python train.py --n_layer=8 --d_model=64 --n_head=3 --n_kv_head=3 --head_dim=32 --d_mlp=256 --vocab_size=8192 --activation="relu" --norm="rmsnorm" --norm_place="pre" --norm_eps=1e-05 --positions="rope" --rope_base=10000.0 --rope_fraction=1.0 --qk_norm=false --attn_scale=0.177 --bias="none" --tie_embeddings=false --parallel_block=false --init="uniform" --init_std_qkv=0.0513 --init_std_o=0.0 --init_std_up=0.0513 --init_std_down=0.0 --optimizer="muon_variant" --lr=0.00762 --lr_mult_o=1.5 --beta1=0.9 --lr_head=0.0372 --grad_clip=2.0 --warmup_steps=200 --schedule="wsd" --decay_fraction=0.328 --decay_shape="linear" --final_lr_fraction=0.1 --batch_tokens=16384 --seq_len=1024 --doc_mask=true --train_tokens=89910000 --steps=5488 --dataset="wikipedia_en"
Each number is 128 + 24 x the weight over the matrix's rms, rounded and kept within 0 to 255. Layers, rows and columns count from 0.

# layer 5 MLP down (transposed), 256x64, rms 0.0948, rows 17-41, columns 0-63
[[157  84 166 129 153 143 121 120 115 104 112 137 148 112 114 100  97 127 153 141 137 100  74 115  95 205 111 105 202 106 132 124 130  96 127 134 107  62 151 136  87  58 106  83  78 129 158  76  99 152 180  96  92 165 153  75  99 134  84 111 118  75 110 148]
 [114 140 111 162 121 150 131 139 171 139 124 150 135 100 110 111 141 153 126 114 133 147 149  85 104 118 134 102 157 157 117 117 117 107 129 139 135 121 140 145 142 113 140 104 101 123 121 128 113  84 109 135 112 140 113 101 139 115 124 102 149 121 126 142]
 [ 93  93 175 107 139 135 131 136  96 127 101 161 129 131 141 104 173 130  98 100 138 137 110 107 156 144 196  93  87 148 104 144  83 163 114 117 123 115 139 129 110 138 139  96 117 130 155 148 120 113 119 127 121 142 147 156 149 188 114 112 139  68 117 130]
 [136 128 147 107  89 137 115 110 113 106  98 123 162 130 140 107 124 145 126 113 149 115 120 140 130 142 108 134 135  92  98 166 141 161 131 139 109 141 128 139 118 104 113 130 101 144 160 148  80 140 117 150 150 134 172 111 117 130 111 119 134 145 146 152]
 [117  90 126 115 104 104 136 162 101  92 174 136 103 134 155 163 132 143 100 180  98 107  99 160 139 123 174  34 116  94  67 133 157 179 142  92  85 106  99 131 140 140 122 106 137 169 113 113 161 102 137 134 176  94  77 117 128 138 179 131 117 147 152  87]
 [ 95 131 121 184  91 134 129 133 115 122 135 139 142  99 107 146 153 126 133 100 140 167 146 121 122 157 156 128 146 113 151 169 108 122 120  97 116 148 126 145 162 117 100 118 125 147 133 113 123 110 113 104 138 117 122  90 142 163 127 116 150 121 142 124]
 [129  81 145 100 105 149 176 110 127  99 186 151 102 140 144 152 118 119 142 135 117  92  98 128 139 135  90 115 124 130 116 131  53 113 144 144 120 119 131 117 119 183 142 100 110 140 108  88 164 122  87  78 134  98 143  94 131 131  93  98 135 112 147 126]
 [199 132 156 101 119 120 135  90 155  77 151 150 134 147  82 151 126 103 136 103 164 159 164 108 183  97  86 131  57 164 146 149 116 131  94  93 124 105 148 181  75 170 117 109 100 168 128 166 150 129 119  93 180 109 116 196 132 134 120 128 145  82 162 117]
 [134 112 132 130 107 136 108 148 128 148 131 106 122 132 102 120 163 108 135 143 122 158 126 129 150 144 184 134 141 148 123  93 127 127 143 147 132 129 143 145 135  99 129 111  75 174 119 116 122 112 111 126 147 108 123  97 156 115 102 106 149 146 125 106]
 [122 144 119 162 122 141 134 148 165 125 137 123 145  88 117 119 149 127 127 103 148 162 134  65  97 130 148 104 157 142 125 126 119 121 142 106 141 123 140 115 150  95 144  90 110 157 117 129 156 114 128 156 131 143 134 114 162 104 124 108 128 133 129 137]
 [102 133 156 149 139 123 126 106 115 135 140 104 138 112 131 130 139 118 107 121 157 133 137 115  87 110  96 148 130 139 109 154 127 116 182 100 108 114 140 116 138 127 134 127 120 109 146 123 123 109 109  89 148 110 106 133 146 148 145 136 147 158 108 166]
 [106 122 162 107 103 166 138 121  90 125 145 108 106 119 100  94 182 126 176  75 134 125 153 135 139 118  66 165 123 160 150  92 155 114 134 125 177 156 119 115 125 107 109 107 156 128 143 168 148 131 122 105 146 116  99 126 112 116 130 155 126 119 122 120]
 [126 109 140 162 129 161 125 141 146 131 123 155 140 110 136 119 127 114 135 113 135 164 136  60 135  96 148 124 145 153 146 110 120 122 127 112 128 117 118 116 119  97 144 117 117 164 157 111 135 129 125 139 147 145 142 103 148 100 142 149 106 131 112 111]
 [126 173 106 118 137 146 134 141 142  71  99 115 145 109 117 122 130 144 110 126 122  98 167 126 136 114 117 144 155 108 160 138 111 159 141 115 140 127 149 133 119 116 154 126 172 109 116 120 125 165 143 121 165 120 134 158  77 170 132 153 146 163  90 118]
 [134  93 147 125 118  73 128 139 160 109 122 127 109 130 121 114 142 156 124 148 135 139 139 158 112  68 179 132 114 139 123 110 113 190 120 112 158 118 164 171 107 128 154 117 184 143  92 129 142 104 126 142 167  79 122 108 155 150 116 129  83 103 183 141]
 [104 107 132 138 104 153 149 121 137 140 133 161 151 124 117 144 157 124 112 114 129 159 111  94 143 139 128  83 132 149 106 131 109 134 116 127 134 132 152 150 141  99 125  97 122 156 114 106 122 119 130 125 125 128 111 123 179 102 135 121 137 164 160  95]
 [ 91 117 106 162  99 142  93 109 117 176 157  85  94  89 120 112 150 146 129 126 124 138 162 146 113 124 138 128 152 150 110 116 138 126 148 101 124 140 154 160 125 118 139 126 137 148 102 177 141  97 103 167 130 147 121 101 128  80 133  93 138 143 135 151]
 [121  71 120 113 131 117  60 121 123 113 138  90 103 186 136 140 128 134 140 142 179 165 120 120 173 109  98 141  79 128 122 153 126 110 171 111 128 119 177 154 129 139 124 110 169 126 152 140 150 131 110  98 140  82 105 128 110 139 130 108 116 112 141 112]
 [122 127 132  65 143 122 128 113  91 118 101 108 132 184 136 126 106 108 171 150 100  91 103 138 104  86  86 130  75 110  83 152  85 149 113 156 134 103 105 122 142 152 138 162  91 111 134 145 118 122 142 132 121 151 118 180 106 196 126 181 139  53 123 116]
 [165 118 152 120 141 145 125 181  86 138 126 151 139 164 197 108 148 147 128 112 123 138 129 132  78 124 112 109  88 134 140 154 163 129  83 142 107 113 115 103 114  95  83 128 124 127 124 129 149 161 126  96 136 156 151 172 163 170 131 137 143 132 115 132]
 [105  99 131 148 135 163  95 118 113 134 137 139 125 144 137 161 111  94 116 106 112 130 101 134 136 115  95 127 129 110 111 143 122 119  83 124  90 144 113 146 127 126 119 126 161 147 114 122 138 179 178 116 136 171 104 160 116 126 133 140 118 128 110 106]
 [138  89 137 131 115 116 117 124 114 122  99 127 103 151 136 157 149  98  89  98 123 131 113 135 113 141 138 124 151 167 145 114 155 116 129 132 140 111 125 114 118 137 152 139 125 119 136 104 155 140 132 131 153 153  93  83 124 123 120 144 155 143 132 164]
 [148 179 114  65 133 118 149 102 122 148 142  84 103 159 107 100  94 133 128 163 118  75 122 145 126 122  95 110 112 110 118 144 160 128  99 144 107 154 122 113 147 117 129 128 104 111 111 118 166  75 118 119 102 164 136 116 129 109 140 130 142 131 156 118]
 [137 130 137 132 124 127 161 108 129 159 131 129 149 127 164  97 149 130 172 132 169 106  91  74 119 100 162 130 139 100 126 158  81 166 150  97 164 150 127 145  85 146 133  88 132 119 162 172 135 140 147 132 123 110 149 169 135 129 119 129  92 114 127 127]
 [163 110 139 121 123 119  90 147 100 134 130 144 141 128 156 171 130 152 153 119 135 145 107 108 150 152 114 113 111 114 169  95 102 111 165 139 109 158 145 133 176 111 164 160 124 149 100 108 148  95 142 146 129 107 104 100 107 108 102 105 106  42  91 111]]
# layer 5 MLP up, 256x64, rms 0.18, rows 18-41, columns 0-63
[[146 153 116 117 149 118 128 119 117 152 133  93 133 120 185 111 101 134 150 119 114 104 118 117 159 137 121 128 149 132 131 136 134 153 149 121 106 136 116 142  84  96 126 109 148 136 124 127 157 153 163 147 153  95 154 118 126 152 115 108 120 130 115 122]
 [154 130  69 166 124 139 156 162 136 115 151  83 116 148 115 103 148 120 112 202 165 106 106 116 106 106 151 148  83 113 149 110 176 103 112 117 132 137 120  95 116  96 113 127 107 161 118 129 100 163 110 166 129 149 134  96 179 125 154 129 153 125  92 144]
 [135 123  81 157 193 135 176 144 129 140 127 194 100  89 158 162 141 131 118 111 151 112 128 134 123 120 130 118 105 129 143 109 161 100 149 129 142  96  99 134 121 114 169  98 128 174  96 130 163 170 145 138 101 171 137 129 127 150 143 117 169 104 119 108]
 [106 113 177 137 135 155  75 127 117  92 160 122 147  85 128 137 131 116 139 118  99 116 152 157 131 119  98 110 161  87  74 143 133 122 106 151 112 118 138  95 152  96  92 129 115 195  99 138 133 143 166 132  93  97 125 141 134  76  93 102 128 110 128 108]
 [125 148 168 135 162 137 104 120 136 144  98 110 139 128 134  98 102 120 118 123 151 156 108 136 125 147 142 107 172 139 129 148 149 146 130 124 106 157 127  68 111 100 146 118 106 137 142 110 138 144 154 168 125 150 150 117 158 116 124  91 153 114 125 160]
 [138 142 141 176 103 164 116  67 114 140 145 111 127 132 104 124 127 111 118 131  97 119 152 132 157 148  84 146 160 107 177  94 123 134 113 180  93 139 161  95 165 124 130 107 123 163 148 141 129 110 111 170  82 106 131 163 124 124  90 153 163 128  92  76]
 [134  88 123 119 113 121  87 142 117  95 106 109 129 123 147 181 145 100 140 163 151  86 195 111 143 121 112 112 114 125 155  98 125  91 131 116 105  80 138 133 106  98 121 149  90 194 118 118 132  95 130  46 131  89 178  94 122 117 117 122 137 137 134 159]
 [141 116 134 160 137 139 118 151 146 104 109 138 118 102 150 123 111 172 142  87 123 101 115 110 117 128  83 111 154 137 155 130 133 135  94 127 124 115 118 117 127 163 130 132 123  74 157 128 127 145 144 154  84 109 148 148 145 115 152  94 149 115 134 122]
 [146 109 137 139 136 131  90 145 113 101 110 137 118 145 116 108 102 142 117 104 157 111 153 128 143 130 156 130 103 126 138 122 127 137 141 191 132 128 113 118 140 121 104 108 147 100 105  99 142 139 140 166 134 148 146 111  84 115 114 130 116 142 162 141]
 [159  79 130 140 105 135 135 146 115 145 106 133 145 127 124 152 128 129 138 109 147 125 145 129 130 149 152  87  95 112 139 154 144 147  92 141 142 127 110 101 143 139 103 109 136 117 130 134 126 134 148 136 129 141 144 144 129 143  98 109 113 143 163  96]
 [135 145 132 128 115 148 189 100 128 149 134 145 154 109 117 101 106 145 129 128 139  85 156 168 146 119 137 131 156  88 157 148 139 123 131 142 147 152 115 101 114 150 165 131 142 115 147 115 160 129  99 148 124 115 102 147  93 119  77 129 151 138  82 123]
 [156 137 110 141 143 124 137 119 105  84 112 118 117 142 120 127  77 144 146 136 122 108 135 143 157 117 148 119  95 132 148 133 147 127 152 156 135 131  86  93 125 128 111 117 121 119  83 107 128 126 181 128 115 101 140 121 115 163 112 119 107 149 120 144]
 [124 126  98 149  99 136 153 118 119 136 118 136 101 162 132 113  95  76 106 107  99 143 110 136 142 127 133 131  90 114 122 134 144  88 103 152 167 156 115 113 129 172  77  79 148 172 105 119 127 128 127 162 114  75 124 138 123 131 106 141 135 102 131 132]
 [123  77 147 125 102 152 146 152 143 143 126 161 148 105 135 159 122 124 133 105 138 144 134 117 118 143 116 135 131 153 134 137 150 149 145 161 127 121 127 156 161 124 124 157 128 163 127 112  97  86 151 145  89 114 181  99 127 121 133 140 131 101  86 124]
 [130 143 127 151 177 129  95 138 125 128 116 130 111 118 155 109  93 137 145 125 123 111 126 140 100 144 138 150 173 145 139 144 157 163 138 154 127 115 140 131 116 156 160 131 115 144 160 134 141 142  99 110 116 129 169 129 160  99 104  94 155  78 106 146]
 [174 146 146 147 132 127 157 130 161  89 128 145 139 125 108 179 153 133 127 126 146 136 130 108 130 129 167  84 119 150 146 126 117 109 122 137 116 129 120  77 163 114 127 134 125 139 154  89 129 141 123 136 104 125 122 160 147 140 132 100 120 133 127 108]
 [136 116 167  96 107 164 126 104 152 152 111 112 145 120 120 134 118 128 105 122  95 135 169 181 134 184 120 141 123 117 129  89  96 174 105 106 123 176 104  98 125 143 118 145 129 170 129 101 159 162 144 212 111 138 148 131 166 113  94 141 101 102  82 157]
 [180  56 167  90 164 121 109 113  95 108 113 119  89 187 163 120 140  93 162 126 113  76 152 135 186 125 115 109 121 142 163 171  56 142  78 108 162 106 119  82  98 174  80 170  85 158 143 138 124 115 105 118 161 107 185 149 109 140 116 121 156 116 131 166]
 [134  51 134  96 153 131 152 136 150 116 148 147 148 109 147 124 119 156 106 131 127 141 170 179 158  99 120  65 108 166 158  70 141 105 139 153 123 158 153 134  88 122 147  85 110 151 134 136 120 113 127 155 134 163  72 134 104 106 156 140  89  73 107 146]
 [173 150  88 122 150  91 171 134 131 121 113 166 113 118 111 122 140 165 141 125 147  97 121 111  86 130 146 121 168 155 166  72 118 144 138 138 160 168 152 125 102 133 142 135 107 111 135 110 128 147 105 119 141 111 158 120 123 140 100 162 156 135 136 143]
 [131 136 126 126 125 146 166 137 148 137 155 149 139 122 131 151 129 138 115 147 100 116 116 113 149 155 126 124 120 107 110 166 124 150 116 106 124 122 141 148 110 157  94 125 117 151 113 170 114 125 122 118 144 120 145 146 114 137 108 113 114 128 145 134]
 [121 128 112 167 151 136 122 174 128 146 107 105 122 116 132  97 155 117 142 141 112 136 152 130 140 138 143 132  92 139 102 125 119  96 149 129 156 131 108 104 144 106 167  94 177 138 110 179 147  33 118 145 154  66 137 120 138 144 153 139 148  98 139 155]
 [149  57 174 109 147 150 114  85 133  81 137 156 102 125 154 125 138 144 110  93 128 135 147 136 163  98 125  93 143 141 124 119 116 101 105 138 140 117 111  96 112 149 146 135 147 128 116 118 144 136 103 117 149 150 114  98 134 116 157 138 140 144 108 137]
 [140 154 138 132  98 158 152 171 173 107 148 131 114 150 146 117 146 140 162 182 130 129 120 140 114 145 134 124 149 131 130 167 120 110 132 136 106 121 103 131  78 121  93 160 118 140 125 110  90 156 111  96 123 126 139 155  97 107 162 128  83 123 122 116]]